python train.py --norm_eps=1e-06 --bias="all" --grad_clip=0.5 --final_lr_fraction=0.0
Each number is 128 + 32 x the weight over its row's rms, rounded and kept within 0 to 255. Layers, rows and columns count from 0. Numbers have three digits each. The size before them is the row's rms in percent of the matrix's.

# k: layer 4 attention key, 512x512, rms 0.0729, rows 106-141, columns 320-383
# q: layer 4 attention query, 512x512, rms 0.0746, rows 107-142, columns 320-383
# v: layer 4 attention value, 512x512, rms 0.0771, rows 64-127, columns 320-383
# o: layer 4 attention output (transposed), 512x512, rms 0.0712, rows 64-127, columns 320-383
k106 086:153138106171086146093170055151148178118137159144114199131136132181133149137152136126085123118083122116143137120043152154142105123111102173111127112165168101157183191161164145186170132125146133
q107 089:112138201056111110130121130096136158130104147060068134130133077207154154159145166090092133167139072146115123151141145103103141163158118117132121102116133181145130103133083164147096154121119138
k107 093:153183170108077121141136150110098150179160123150158139090187121121170141099121168129113103135169123135165142105156220224167105104116152114140137116170130177129185135087125155128092153103179098
q108 103:110120098093103193089129188127110149152139112145145119182185145105116133142151149154110196126104152117149124129124163145152099160135142151158151135130139114125141226140087114080112143160133135
k108 105:135083158111158137121100111131115166128156108126141068118109205118093056143071140116142072109099092142136169106083140118173156120112102122147116120116188125070171143093148103150187052091151067
q109 098:075139045111167137092058153119144162136044107143134149156141113083112148150128076164155104115188090184147091099142122153065109144073091132134091100103110094129137119097135113133113143115122134
k109 092:113121079176113094135123080138152159104139129156107134132065116098132168150152164122120129162212161179153092171108094126160155114126130149116092153129183102168088125108093123165099165143121107
q110 099:112067115152144167130186113073124146115153039146103150113131179109165162097108146172113102125129150175127088040185091137112108151111157142173143135144116117163123191124066167074129127059158128
k110 095:145167157102125154134129129120186044134096123125142162143192187184094101114109134133096184144080071092193145132130144107073150150123161106085101173044113195117163155118147116156179114119200132
q111 101:091115055148147135130175142158157153102116181096140136136097111135114118103110116129115077108172137151110163091077145113153151176129087154104134138095092151106089139165129141162153161146107093
k111 101:133144105156124167163114100140089133136110112135096187099140183113203156039154131100121179176192147114117121077175095122105163162073147148185198115202117145156173198146080135121110127121080072
q112 103:195062095118102092133164109104111112089197111170162190118125127134150118118135129113136091110116204144104134093113107131045088097138158169050134177137124114186102107123141079119216153121152142
k112 096:086136141150096157128123137127133081139084123065142123161165182130124109079110154107102175135116131115164130083093156156143072141162101142099102013111091156086099191184186159145162140124119137
q113 095:133108111155048065148151170138141061132146135160164132082155093148130127106140185076104095146120143154124184204126150164130157111126127107071121098111137111141158096190148109083123152086154160
k113 093:169128195123111137099087163160174155110046151168132131177129101090161123158157131150149129121157147134127134145069122153109112077226113200181153121091131162137132092105096101147087143087113095
q114 101:172148169126209151091144104124086202116112106155138126125082166131185172130119108137123082096176167131158119090147133093158109128120177109124130158180158132169135081112076161055174094151120137
k114 098:112115066120115100120093069066145092134155138155177186129181126150172209151137130128102174078112127140145072179101159144102072096148076131094131117171055123120154153176140200114153178125114175
q115 099:117177154094059134147121109121140120146148115147136153089141155160148146108168133092080156202126090207144164141124187111126115151168119068124166149165127171139144083173024145099092172175113108
k115 092:122095122095199124117142147103050098159103145075145132096181092142148149099118107120133188077118154203135132118131145137168165089101164128083120128110095128153118160171162171063147113086159142
q116 108:160183155166085146142095121137068107102114083131151108174137104122115115115151133124158089106129134140163143133136096110149130134144132123116128165169088144110145118085196157122135167106142109
k116 100:100098108141118148096184213171137141119092124152118116085108111102108097110101137124046188133098202168119112115124133093145095141174066111121141103093133120090169094119105121077151100182146140
q117 114:164146032117188121106094101059079082083094115132145075151054136134090147129126154107137111100150056145126110139077116072117128104134141079146131183186159078136136100079146101086094161164112158
k117 106:132183122117106133158128102200094130151098100132091120142145105127147136162136131117114132094146166171155177217088129103107148106147125147121117130187060102178126082165113118123129158100102145
q118 100:147111116154051075133170111145123073147172089137140139146145203052132122110062126129113115064083139086129104142109118102089114163116133182144145188117222107144084117111098045117089086135117133
k118 100:135127178109102151119160134107124116109107135153186114133175056099113171186044130103108187122095120211136122111104161101086145144176200115094139094102135164123093124139130197072102117064212135
q119 088:184135158093127142115114144161159125128146111140169180129187119154033083148149141125141143103159159090105140148120101119141108177122112169158104079114160167078151190108102075159120136118133157
k119 083:153159134137115086156139196089155158148171057152048119118045193114101094071009115127117150184121100119084151033121115104130173129113102168158126119092139136099101122101119107086156072153178135
q120 098:109149149096139069086189125139093108113097134081117136158108113150164169097164142109183136167158095130123160160111133073125159077094111154153139097093077080185144096128179153080150124110119123
k120 097:136100118119174135129131164138186097168106120089137091180098155110161151141110108132125127110115153149141097145116096145083108114238126078062137105134110093095114113125132134150189108145101043
q121 101:112122131137102128159046121113122129095174145129124133136141088101121051146145149075125029130129131175095131196129120140155119124216150078097105144175136117127103158109134078156127151131109161
k121 097:173115136104142158132122092102073111141197124046120073142131152114102152097061103120111199113122125158110148125111084079131158085078124145111161087142067126129123113135107087163136128108153134
q122 097:130102127148076150093124112173118097148124096170152106150157076142152117154108094078131171151127129180127196185133190126155132137112124135172125114116083178121042185154167142194108167126110166
k122 097:124102143115090106141215171093149128126173139155151079143103133163164106143118122133089168134088164098190152110125089160112121134055133207126116124109117113144045104130136068084163105128137110
q123 102:120164066131102154180131129112121121104078141151110179086129107171059050103127138083115152159170120160122190125084033149133063131131096089157094136149108138121181093093170135128117108161113142
k123 100:155095154119096115156104095104116146205142138095131099151128189107083113107106190190161156192092131136072088087079123134108169081116143167116153138110179088169152128092176109123161073149134077
q124 100:124130113124109130114077115172087154079066113134104104142128137121103143143156188149118082116083075138135149142145136102097138140156142051152143106159143118111137160102106172114077131103122196
k124 091:113145173086097119164139115154079169138146107146082102119106125095104097129113112155068116102147156149096112167133074107095129110100138127160163123205132120139113099128141097115174095126130137
q125 090:074093124112087141056106124090148121143127195125091187177106139136187095111095147128095210121117109111075131126112116170146134132111104136144136157069067139146182145111103141145125115169123167
k125 087:177084122134112139095133130148169131123108151172149110067183126177120127131085169144126085158075165075113194115150162125147163077117183129145100173208166166169136118104107146112128075158131115
q126 101:094129149162041136143134142133129158108098126159130188074106127137097110167134147164105099159104161160081112122075115118139148113189120109151088131175073114135125160156118093159138128125159115
k126 093:159076157132163096090118199085141121176109109144113145131050171073045097036114123130131179127127152129111150093189162162118091114133141134157121069087242129184200096150129121064082124102139085
q127 093:114123089124109141113137134160103173106109135104100107196109130100153165117193091180195149124199101150180145152138080118092083111156189116112108120174114073118153119158078199104119122127094126
k127 099:138134071175101154134086123102087150115120152184157153184121066136184150130186102121104129114101142146138112103092072124175117023124107149077115106128124127115170064138089185100076151069085146
v64 091:078101181091182164140133132120112119120119187107133106120061093128146115097129149136119097091135139144090076127098123131118173104137135090051115108122158132144125098086150095172175133172099155
o64 085:094089163143141063142145074120188143171071101186166183054117135151145151139100074152166129121091199217162111091110122151071106174105170113098158108134079109152138111149148108150131124086111142
v65 090:139155067102097106197112185138126096141099143110095136130162186181130106148167202122071143135121140130061093177131118113188137118092132147158162176142106132069119133099149153092126072126142115
o65 083:171111130101144152139152092094083112127137098099137128111134132088156143103150147154127117132121075181145097132116097104123124145121085164153086141150054075172125095170128133144102127142171145
v66 087:082095111125110102136180182093134131147117130116194163150167096064190138164128091157188162117151128137100165151155129157103055113115125050160159140147089164154100118121135137104151159123145093
o66 079:194163085123107120138155131129134128172123088122150146118146161170115170111178131077116139143166095133131147127105099142178167145146145125183055133180161174123137115115116116081094078102120130
v67 090:161102132078101145153113136076148087121134087137096152095173135160130141071113047067155115115158114158132116145058132098120117150130113110149060159148130084083113182141119173109181120135062171
o67 082:160083182093107187122161086110111155142169175109168160125190166163125137148095111090143124137158166072133114188084125066145079159150127095133172130135057110110169184116113101169158150161105154
v68 085:132102162122128122166209119166135062138160079147109133159084124099173112175198134138160103111068131080147078165106153113136106144120105115106086082103134127178176128087088112075118156133098147
o68 085:177181110109204152173107083148125113112186150133097120083150115128103163130085122171129134219143148130156055129115128163119162116075200115131115166076132127118106121117176169085192137111105109
v69 093:086162152100054110056080114142167091089130102093151088139175125179156074147173169130108091131144126141142113123119160117103131101139159092123111163114142226185092098095175136114142115111168082
o69 088:093115210133130134176146166151133099189171141163106128187158076114061130163093172113147164140100088123088176106090120123061134110062118072171128138118160119139163196124121146134109129163140122
v70 096:056126175090132201072141151140166164140117152121170112098168172186105118119118146151106089167110107138138117148128147114130128143126112172125101132159168190119128167160149115155083072104167178
o70 091:179138143180115063095172132198140143141105136124136143105126087198116097102115122111090087162127089152067153113169109137088133117078146102113109190190161125207126062159094092173071112151084117
v71 091:186109103163138076150168070155131091144112150152119167185170115131227159122158104131080145131112127086080143098128095119157126079127127041155098136184086149113107122118088075136083146134136142
o71 090:113135130121155176211127131150155111083196063160152098164190169084151102092036139155119123116125145133138113100123131137115153176136103228156082112131170127082130162135184122108130176129103124
v72 090:112126124144153111157154175150145183076087124170119104107066123138137113152109048137122105158132087125076184102122113101134112139133083134098067165155172088179145109143130097123166153167098134
o72 088:107138058095117140150090108119139111154111109108099052075088164155148140120220165106144145075110138089185145140141158101173103110150126127170113104141152141097095096096181104117116086152112116
v73 094:123079168082130177128158178126082094161174186156126130175124154107079146048083075145141095211122174180125139087165090118139115094106104185132136096154140196171152161129090084149116159107109162
o73 084:118134104117082153084169154146128191102131109212083177147080159129120148138135182102092093121128173136072137120124185085141178126146122142121211160130153122125134154168118087137098044123147109
v74 091:111147082158085121123170105081163184100103104052109143103123127174094131139151107135139167132171138111160145150130179192150067129130177123131127131089104144071158152123084123181176123112109105
o74 080:168109161139076099135144182110101154133141111160131170123128149087091117184137163125074118109118095124178103127123100141118084150111128127116082085137063100129144183140166135165114129096147156
v75 088:076183078103172120091154149206142091157143130085112058095068123136133137151184154142113133120129042045188174166139128173152169174133147175148121082217092152051110124126111092130084121111209090
o75 085:099146158155111134106118171097094103101082128109123109150124155141171179114132210079109128150128107154102093147158165102125082132181200087106148130146139138170107064172132186087043164077152152
v76 088:116080144122119154087133159143126093089176154109103123066138112161161132115122131127159093120134156123124155138113113144136206190104110133123161091161105144124056152104156084096166084107173147
o76 079:157074161094123152146135165114105141178131123186106090145176123101123116123136144096116135172137149135155110091096112096161157149126104173115098130147129077135167190123122106064126087151157137
v77 085:127122172159142055093138150168147084114088123082182100191096117157107158112090204206095180104163119179102162145121108086147124127122133105110090183137162130108109142153117059117185123081177108
o77 080:139141099140195098130114180138128102095088109151138107073057180206095138140124110143148173150096065045137107108138111171072135174092085127130165117126119148090105096147130130116101101107072171
v78 095:241086120140160093120134135095159142137108118123120078138146149147106176122132102181146212133118105105115109091161119078112159162183166110109094152086147149126122116102114119151106175122139160
o78 087:146119126080154162176098168131130158076139108105092098076120101026063107172155167113127124149168172178089111110167135190147162097129152111078134135159087132167085144115168134129128099191122130
v79 090:146149152089142069129131220174150115150163111129090137103120143073152119123183176139127142165135099075141189099157139092157037111136115175143145095160097105075101119099164144129110164101094122
o79 083:177133142098109197100141204140175076133124123101110080126184135152105134148181139123150143051101113118159155158146111132125122082097132101121167135140144143108120093097152116153142170122065169
v80 087:124101131128095130124144101122127162140116118151170121194148088092143158154146087109129140061131151128116130138119040124109074133103074171155103137124148134150158155153081139146078123144133100
o80 081:089149117070172105154098111160118099107191166101127118142155116155141089156154157160093162121119098075134086083143115137137154099108118076154099103123137140146091111116103115146095103164140184
v81 091:187122165100159083125092173110161036100110120108141042136151142155175124121182107108151105097065110110098141109136109150155148075152129106168086119154201135120147073116133109150104147120107116
o81 084:178111164127125100140114126121115113111103125121142157117123206088183172143106156107108128163056096143126174118145100133139082122160134170140094167107090161121098149122061085157115117119149120
v82 085:182111118151115141125105160122159163096132120158103157135121090158114154120090145126127120166158137117120162185203110105164157126084074179149165140176130141112135145072114074149123183144087151
o82 081:122134102060126126160106143142202075097109180182158108081164096198143131076133093095159093061110112124134148150182087093124119156113126197105124128178118099134091104139164102174171061105074142
v83 092:080118143167111132075111115154077152070109176132125101200084110076135163103170159190142093111155201128124121108134109078092154170134143165106163116152151097127170110134113076138167201209155142
o83 084:134081129123115141135119112132144135194131173122100144124159158143098152135139117141160131124175131141127150118084129089161176097176103103132160144111055109130147113110093142128101178146071103
v84 103:107170112087115107119081167131151098169074160161082162054167181077156161080161081109092123096109184153155128090146144124112128142130147100160132108108091138163131152109172247097068157116154103
o84 098:148130137104157154135122111098101077121179117128117106110128167154156127128135120146182133165111076077122128112149150151130147135144124125112171189100173115047110222114149121155149134169158085
v85 087:135138108208151172105127140093096183157076142112098080096151202142086172092106076081090141173076100131170164116186147129152116104104145160136117099132147157095152132155144132115179090125178142
o85 083:169123139138100160104207174131145064156099085081137190150121157115132122105118092102114117161220051120082137073131114088101160168127145140129134070159122132091103143087079097164090146112150075
v86 100:193146119081191084127140124102148132121142132101125095119178192127090162146090097161122126129137090121159116179090132105064188158170129168128140099133172105143156111119159102066143202122141154
o86 096:130139148125148085081141166165101167159048159190085147079131160122175159124149160141100081132155095143140090130166135145094143108140142146110047176129136119122141131107093176108077096075086130
v87 092:165178087089146129125171170049140149158141134194137104123088203113135090203147094144109123161112089099100114138169149118103135091120133151142105084105157077097135163167108168086137088133108176
o87 092:112115136120149118120087153150136124168151144081099148090136096206149118180131084135145117091102146146096058203115095139114176128159117155121126116113137187096143128123061116116122060143143137
v88 091:104091088126157095160132120132101138078086129144097133091149184091135108121146137152112134115112141136065150184146132114152140086128157160082147191118117167151183131133111138168118123138163131
o88 087:141129149115126094148090074136159136148134220061140117123161105147106112078098152101122141126139112120085175161140125143107125100153138137127163113145249147095146113163099126164095180140107133
v89 094:172105145116087168102160143124134146114127100119134101127100038107088107161154127150113137137146116119179160085156103151128174227158178093151066159118106177187132115142080145070147126125123115
o89 083:182158124151068143160044127085099155133090123123153093148105103092115093144110144099082141175124124099169064133143155159166095109166089113173145160135114145189055123124132161092139141103104110
v90 090:172143143072090110126113101153134140164070080128120102103117187141146101107083129138089148136206081126187101155149120085103135124172084135135108155063069064144093135100136138154105157082099133
o90 088:074139113124179124103119083130092105117086167106102121063153112086075120164041140092097175107159088096162138090097118157118119102107150135117160133147050154115131146120078136199107151171178125
v91 095:134126137074134077204118133119137121130140080151103170153166073062157126118110143139148096146131098079175044098133080088132057133121076140135119111095149104122143130172102122100145112098090106
o91 088:131117084145151159079064150127132117129116147201086197178147146129147177122130129110161132093122161112127097081157107137133089121176123116134162173112102128121153122184136108154096074126115124
v92 095:151151119164130147165192138132178098147145058148123137086083116124122171119180112122142178113143058122161157120096100133138107065074095103105128165130095069104144105161123167079088155122122140
o92 085:148131129099151110140140126123102112131190166145125098074103139155121098149136086092112112162112154033188168183092152160132094088140190106126150106105142149121092134147105098116078113125166171
v93 088:088158111133066127118098198169084131112161147135171147194105102140195171188149127148135146158117124101096183111132175116038164159101124062123146118147133145128099161073181118092069148119146125
o93 084:128115098110129119097083101143186153163086183133125123145130113101125078118164116086124108120086165180133159192128124135137069125097073130198127137069109145069095149079133111116094115097146140
v94 094:126128152109175203152133163165141204076146126167099132138100168196061114079113110127114055107109139110184149126117117157177110148113111149104147092154095092081174238169133147084183085130128112
o94 087:181142147122041062097096114140097108125153118071127107174158096178179137206188190075130126142191125103159126147169117190157109116091123164088081166124181108148120111152117112219093125148131159
v95 091:080145078139124170093150107112096133172144139088103145137093136108123100083154055191094119109179198154124101116136072109145132130148108066118091122139124072135103149117079145121155089107085122
o95 087:185076139130103170110098163134184125157169108173149128188164170107079118102167141113145160108143130123117080116122120120129171162144160070104112104125133102092141100150127168155073159097104150
v96 093:131169094140155154128169059183170117103088113128135074128145128099125078111146135122044165148141093091142159135155176074143123172105126169145118163156132098101133095118102082159177132093160131
o96 088:144054104081106166137173170086163088139072178067190086179110134143105100101134120109173153129179131152154121187157095182108101182103173127082138146073094123106126104131152110134129137102076108
v97 090:147189129152082129105135145166161153176167164171160118168132130044148147173173174199176156165079132129132126155147165174109167186174089149146114136180048181147130185108093129118082103105122122
o97 086:152166124085140123150119158109125214081080143157170110101111089132125144137141100099111123118131117125140105130131126099176092123162133078101138164181116131116183121087117176077119102145109106
v98 094:151148088085093138154097094099130082079114095129139078154127131088132146173081059081070064160115161092097138097119124072106151141100089101119121074118127204085164158074159116120155131150118117
o98 091:115116161108055084137150186162107134117160139107107095170157136198117148068107192139144185140082062151176112124138120103088118141097099102165164127133111151163141134140104165139079127123131112
v99 089:152130131073173160151090129167179170136162134125133158098106103120083172137104180114168105154150114164156123117167147117096134170104117198127136119171182131141107179156072112118158099125136116
o99 085:077057149147131182120172141142183191165135124134117132170118072150136115117104105117097124125134149124128142182095114134182160115166156100166166185144112155117120099178116137148173094113098169
v100 090:057108167122081152096133151144154147095120084128132168119131143122134125156129145133164099164115105089153158198160215140162164151073118167145166124163131137149100159112153074167100132126132102
o100 084:126157133120098156128095104147090155119086121112094101139120131113150163183070155119137143062134083127128168158078152119110131144168094122166115165185156127122135135167146167104129166071052130
v101 095:126192131096141088126099132086105090147091138077143102088120125112146130152125154146090094149167129169125103104179128107158117103079111136084122125084091144144089068163142170129163127128103083
o101 088:120156165154103162124117165093088133123130033093151160216140153114146055138097136171137154135128074181091194080134102092119112106141113093129166159108084141113102167115076150123141062182161134
v102 093:123180170129162118163140146158171106111146151104098122101143179127128105121110123176106150141162144080175122115166163122168136122095151107128141152119125180110067137113152103127111123133174104
o102 087:130124140136129159133139148194117130150162095121072130115090141151131121082157102114203178090093080143156152146171165139167118205201151084134168111151107130093126149136102152139082229127126100
v103 085:118090139079129103155114059135127109135133119173129129161178184078156126085112114104076114133174085131221131186097149143159084167140141081087101144193150130130094140134096156122098105119130067
o103 081:070148136133098193203089168150154136127073117177082123092082128139109107097167085095128163184143117066109116146101123066193129113109157125141146169147152156169154112199113132148151200131187171
v104 085:125118193121196179127162112157111112094149136134130154148158090151093097129149128081137097109100098114112066127108076088123101145155128125044123128083129118115160105130118049151124203145159125
o104 081:163194092160123105105171165152155140098209176142141078152061154101132143116082111137109073195133148158125202100146100123122179086121217160134103196123104083133112154092161145148124153119080159
v105 087:112086086075115117136080165158149172153136130139119152122111201144124145091055122127134161140170170120130117105098130129102056131154104072146162077126176116159136237110148189164102150118174115
o105 079:105171137099143127103108139116118160113131193125139124154130150137039124043144067142094183119112088137145159141152131129105163105104180127121168144103155167097119175076158122133184118136098136
v106 095:104125156132136129122117113114132126061107117177079175087042033126123149130109154114149084181123116187116142097090136036186069123111105084079150152065170104138131104117154130107086193146168127
o106 087:125180125155097094190155103129168141150108064122157148120122122178083073115150140124135106116108162100135139152089185128073191137151181170164147199114125119127034107095128105145167074162100113
v107 094:079086126121152085099167149163126102117108141123107076075187191173115160096131090178060089072133123159155191101141108185135099129137151125093097140183139129145156114057135086150124136122143084
o107 088:138072173109193127176118131138174063128095087166156125133044144209149137146154174122117108148193108141108156032114126127164129120121137141190187108159106153066102119117143137123127140107202152
v108 092:154126143092125074188073119148048186104079128107157120193065125173139130179097144189162099136143110094164140099108144149193120154171127085147192133158129163112135112151174141122146061170145107
o108 085:089150094111167112160168130102139079138076175099156120154084111138123159129082121106147136107147127167126074047106173185145080128134151129136116113047094139150105131075180156110075087195128118
v109 096:126127089104113123131158163155159044109138124156138125136143104091179195110182164154140136134173154112130187121140125180133162042097147105161119102217078140166093156139127156071150129131199065
o109 090:147151145046186141093137149075131159124083089052139181102171128100210136122117124155099167113130115122156121171097139126110121187139154087160136128121142143170152114125111104113128142105150148
v110 091:141168192120106150126084124145131104149112167065154155130131155161081122133174117134171077169138152094164153120108134160146148135111111138132083130129100149095135191210112110113084108114117132
o110 089:073158163124114126146102110128117139154092125128149161167139125146079138152146135182150138150144101154072127131109140162124102109136105094165132105157148134178092148158082111139098159157102176
v111 091:173185158148197109138138187154119101169085132121141112133132153197184066127133115127138101115130089149077112129115084087072098096136140126132107120115083102182181140131157111111089119148148133
o111 088:101168122121126082093133156119120125105195172131108181119175176185127107120143079161188082102190113185121176208105099173078166102139173111140140109139084133102107119086140164180100135180161132
v112 092:121127164102102160137127172135141044164167098145125152153148081084124110111182154144108123087072170181069077115105122132082134139111111081123140135150105092091161112181143141132129105139106091
o112 088:150149137139058104133145086133162112104154132133108144139147128137101106182104165106085092125186134089132095157140145134128155160103156139184132129136089116109144151143108109090152097123152056
v113 088:109154048020138129085103146127065140155127155142123109127108101164166131104087105103126121135140126116135166122071131140145177127215129186145154123118140156113128210139142142168140107126131108
o113 084:142143173098124101173100138126076173176110155096152171119174058149118097113096123105152143161133142202187127142125102061141107143068114068102135122164116104151146142133101148049116104138117151
v114 090:074135184121097136126135080116142167154137147111115092153131116140179135155134130135127124103085114113127088075118128182194120170095122085148088132111102178095094193160104162083078062171143096
o114 086:098071099152075151093111141150094056121094060116135109189115089112149149102128113100097109159116110162128162136135184116087205161194096092151107145128041106087137118198148125125127145137102112
v115 093:153143112146144134174144158134146174120150121134133054115073087117216126126175167100142123124127137149181081195147106185122133148126109148095142109128121128144117133123100125184160160142072042
o115 087:115188106100134123171144145172120152109091079104150109125123079089095117102152090079154133120111169124098111111089149179154077092106104104141153142091164130043099162143099100119104129080141155
v116 092:094123133077049126095122134093146153152132165053177161155149128233087076117083137141105118143124192141101111110074156186102149121156106126183148140152085128119121192134108199181140068166114126
o116 087:127065158166118128143092125112133150143158110081183100159123138132115082147115118187154144114171104144147086106096132052157132175148159171133076111091175092133153087174051160150123077102138171
v117 091:157157112092097134100131077130127125165146132158110125144185147245090056129125138108095160118088136100086129113129172157179126138106147135082158098114107126160107104160142186085148114142144190
o117 088:163140134130102105166155140082108122158149129107109176079174136126099209106116102151107063144130117137131135106104149148092126073166163171044138082149091100159145126095066134125177133057180128
v118 091:136184167099200132123138093137147147165087101150099121115097109101113070143157065163131123100135090191172115136147161109126208138110115128141086130050087134172153091116139163126142140105078136
o118 083:114117124115188153080149148135049182135164129151127106123136092196188115094109193097125078088137121133108096128102130180093107105120158080086161125201158100141143124156139137112161093137118109
v119 091:128111118153134157075107111113085161173143097156082124139137128169082155147129195172087111118110087164070103165144116148126052066121125155127206163102121107136135137168173109114175103161128116
o119 084:136139112128121113152145149110180056115099166145133126093141158109110123148095150111122155127155139082144156169089116106066201113157119134083115133117152067133149086134173057154171103126117155
v120 095:135167126111117142141077126110158074088081098147102130177114055094137160167166110119147134088098081173129076111168095149166180159116108102090089147121159139158113088124120182096113151149114132
o120 088:061106125079091155093157062124101149154204092126149185191102095123149113102119142126120131078117119146085124113168123147095124153162204119106121204089156095115159106141112176102111116122118115
v121 089:164144134152155083174101132134101172103141183144116135135084140105157139099101124134173139124142122158102114143146123160120132121142107159088125098140144111135155079126131074075125150087151083
o121 083:094139109118122122145112137131108190121176128132167124102155145156112143169111152115142151084187113067132084123186102157133123128095130178078122133143108134145110118115137159119119107164169097
v122 089:121146112121105176126156179121139132152135080131133066135129088088156118123178137106151203139139133107104159120172128155127100046152173131144094127185115092104186104102085110113163186148078148
o122 082:124135129147086120132099206131131117181102155092133150108168123130176063132113146109078161127101140103136096166168106113131148124118054135106135172170120108107153141113100141133168094165174186
v123 087:120143123119120111159129210173133112143152126156127127115148138120109136114064153157155102134181120128131131149095160152039075084162133158103120171087101102108117139099099131157110098125087122
o123 086:124145122164159187085159086139148138144193118108130110084162200071088125120164073147109128144119132106129112172127127145108108098112072129068093146154103131065158123122103144092129116124146110
v124 093:108135091218170169167096093137127088097115158099138136127122120145123073085126187149146130103116135166058148134098125094181154096150154145058107180118134091110117060124194127123133155178098153
o124 090:094177097087135151101116066076061105129103134058082119096107150165156106050165120155140143153141149169126169142112179064113102182135154101128222160124148094135103114179141139123125153143152188
v125 085:130187122069125173113110164087155102159099177099131071094151155098139118131104138139139173093085110147142075104161158161120105192146158154182137113140171152115120104131131188138109114119182111
o125 081:112104139150078144114121098156074122085134142150153111139178117053168111107163149091141118162067140157109134142161092099094178107131185135087157110135157180129135070125146183170107139086094147
v126 088:128083128136078123116092135079126084129146095149125093140138141138103155141133133148052105166136153111174092099125126147132095157158128074134174059172066132134092147131166121091134085091113133
o126 079:121148133152187155098127171128121107113079143125142215113096153141127082096110081179096136162110092112103144089175108091144122116091122143088141168163145087140085172171176177122095108138164137
v127 091:162139142113128137165077154128131158144134115136150131152143133163141190141115137149199138155163141137131156142082102174106128060126093130161102100141093143149119171118160173156078123168154147
o127 082:154212164179093118063114079106125135123147137114145149098148129135123137098101094108140154111146187107129106142169117136154116081084126132196196094107104070145109094117084150158158123121092121
q128 103:151152135168071157120083156132115153096093099196138180140163149101202170143119112124095156144136147213140145145085089082163143084142113115050088108152133112142108135127098129097116173149127102
k128 098:162161154099136081143131122123109107104139153121119122137146123129162153125163131128119177110155111145163104123126086083095172135113145125131138095102143076146096100116131079151065124094099130
q129 100:112056123111098055131163125100154108095128108190120153112189127158097098119165134078092189095146141100137159073150142091121107112148119123103154124149112134116102124155109146087125173114090148
k129 098:112187063127138103163113077098071163111107083119095102118118109201157146166103141149136110171193108137062115120106164167073124122129118146107147133111103046153165086135099161123084130138088076
q130 095:101160133153068166152115089145145132104126150142115148124103118105030044137120128201130155113154107165139153184100157179100139187115155142176071156163135110148139102137132097146067125097099167
k130 089:159177173142135095115083127123128157135085131150102117162075109101104114088128148110105172100111154121153209064160164148101182129121224137145115143164175139169067135092149133142149174152136086
q131 101:125154119165062131150134107104087099133125129139133086144048151142182094089157153181136138127163153139047103128126143112176155137157103102092167158125136104185093051143110130129167130081110115
k131 096:097168180136165150166125106166139077166108121096093160152136118121113157127146136176074135125125113036123098067140118154167091147167106093122155164071204126219145136148100122175187134151170085
q132 102:133111152108062129197079166119122119150107128145073107135170119149114080136151112142170157087156115106157175144116132143082157160152141066133057095127116186113135163141153101116133158104111137
k132 102:092125151143087161125097080130092142107103127142124160129155157159114137141159128200095116165072114107059130082113088074126130083149085137138145098184123140126178093120106112095142103134122071
q133 087:143161100126199153136119163105130147101135143063136170163133109173069040112111069118112199144138112167093152136157126105162136154092129108160169144171072144087116204071140103168178125142158118
k133 085:077135166079088083138193203102151062189107134144096152036112129104122120156147086110142148146115078077099151093119116116081121133124123116097104174190163163134042110102089100132120123136183158
q134 097:112114148156082205153106166118170158065146114155177165147122132133150113150152151107148088116160167148145090080114169160142095076135164108125111127146149095125103126137136097126096115097202160
k134 099:109176113069093122168121124117110130124100080126129165164139146142119076109106073086120100123172109117114089108196170067120139138130142180163136140078123118150100119148160151075109086164157147
q135 096:115145112088141103120114118151150118169114072128122073114136133177172162114173127173087091145140112099164113099139123159145168099137124147109085071172120087141131096150115080121169132111125109
k135 090:083121107093159158070110118120124101083143176079117147139155100173128209121183155141052127177094093182106108184120115120113157119076105135182158113165072128128186128157148152113137136091125109
q136 095:156116140168083173166088149109078081122100125125116113090173092121094138090100116176169110110072088107156143159109117138173138133108108142112113146107193105123161167096124096169132060137100165
k136 089:140162107176131163107154055101114175179153094089098104130179106174088073118033143137161088120108154130104099159128162194098142122125141110148109183113106084123093142112213141097140059101129169
q137 090:141197130098131108123136133163104113162000124097056146120131093119157097110136172098102169112144150139113170141189098177115162121145075139095065092100166156142105102129135161149105140118128126
k137 092:130089101199158100177113164090153069144060112058135116127126147196170161129145119109118127174088135130165130152141126163136135095122146080141186163130146157186131153073147168126108146092167104
q138 087:115122178151131075128127097075140114143172105158077117183099120075116180095078171155124111071165157128147096108140163105092132125124197124098204166111113129176142134168132127117181143150155088
k138 084:187100089165156152067100149096118083099136106076164068198133132145194131116133137140208148140124126157151101158119127137151205111129063090152108082073056095096129198197143108157129141052118063
q139 097:185190086185064167129114187125134107104104151129101139146100137182146095060122158095148147113172112118085197141087134107110104204195094148182112139151119144107125125117131110062121121071158097
k139 102:104124160089064168128100147091190126132132152142117121210160153124122107132139157159064170055075188123150143135113110119133095114127132126087168114114160148118082085128114113131199154118187113
q140 094:150119180142137148093127145059110146154062176162110079113111134150127140078143089105196114122152154063145165127114155101200172076112164147130078093112139153141056133117111141165135166085143088
k140 094:137152105090123129147091105161177125099085153103133143132101138143128117114110160085158128117128141097115082200133113041193103095122079101075147146148118062149135119088164169087149131155220169
q141 105:076155183082131170067095110149115123154146122149072174101140148176108104147135105115115140110142156122102118190109127122137101156118145116145128138177137165107086131125125114136126130113190124
k141 099:105179155181070112105150110176171142173128141159187115170088131111068146152073105055159097146081127129144155106151155112141087141150131067153116166192146106158167106158135094162093122139139128
q142 091:154175182160104117115155133104155152069140159170154167072125152056084130153086117143132118095143137114124109179114109120128153052131114133136149121131084163144143109153147154154094152119115070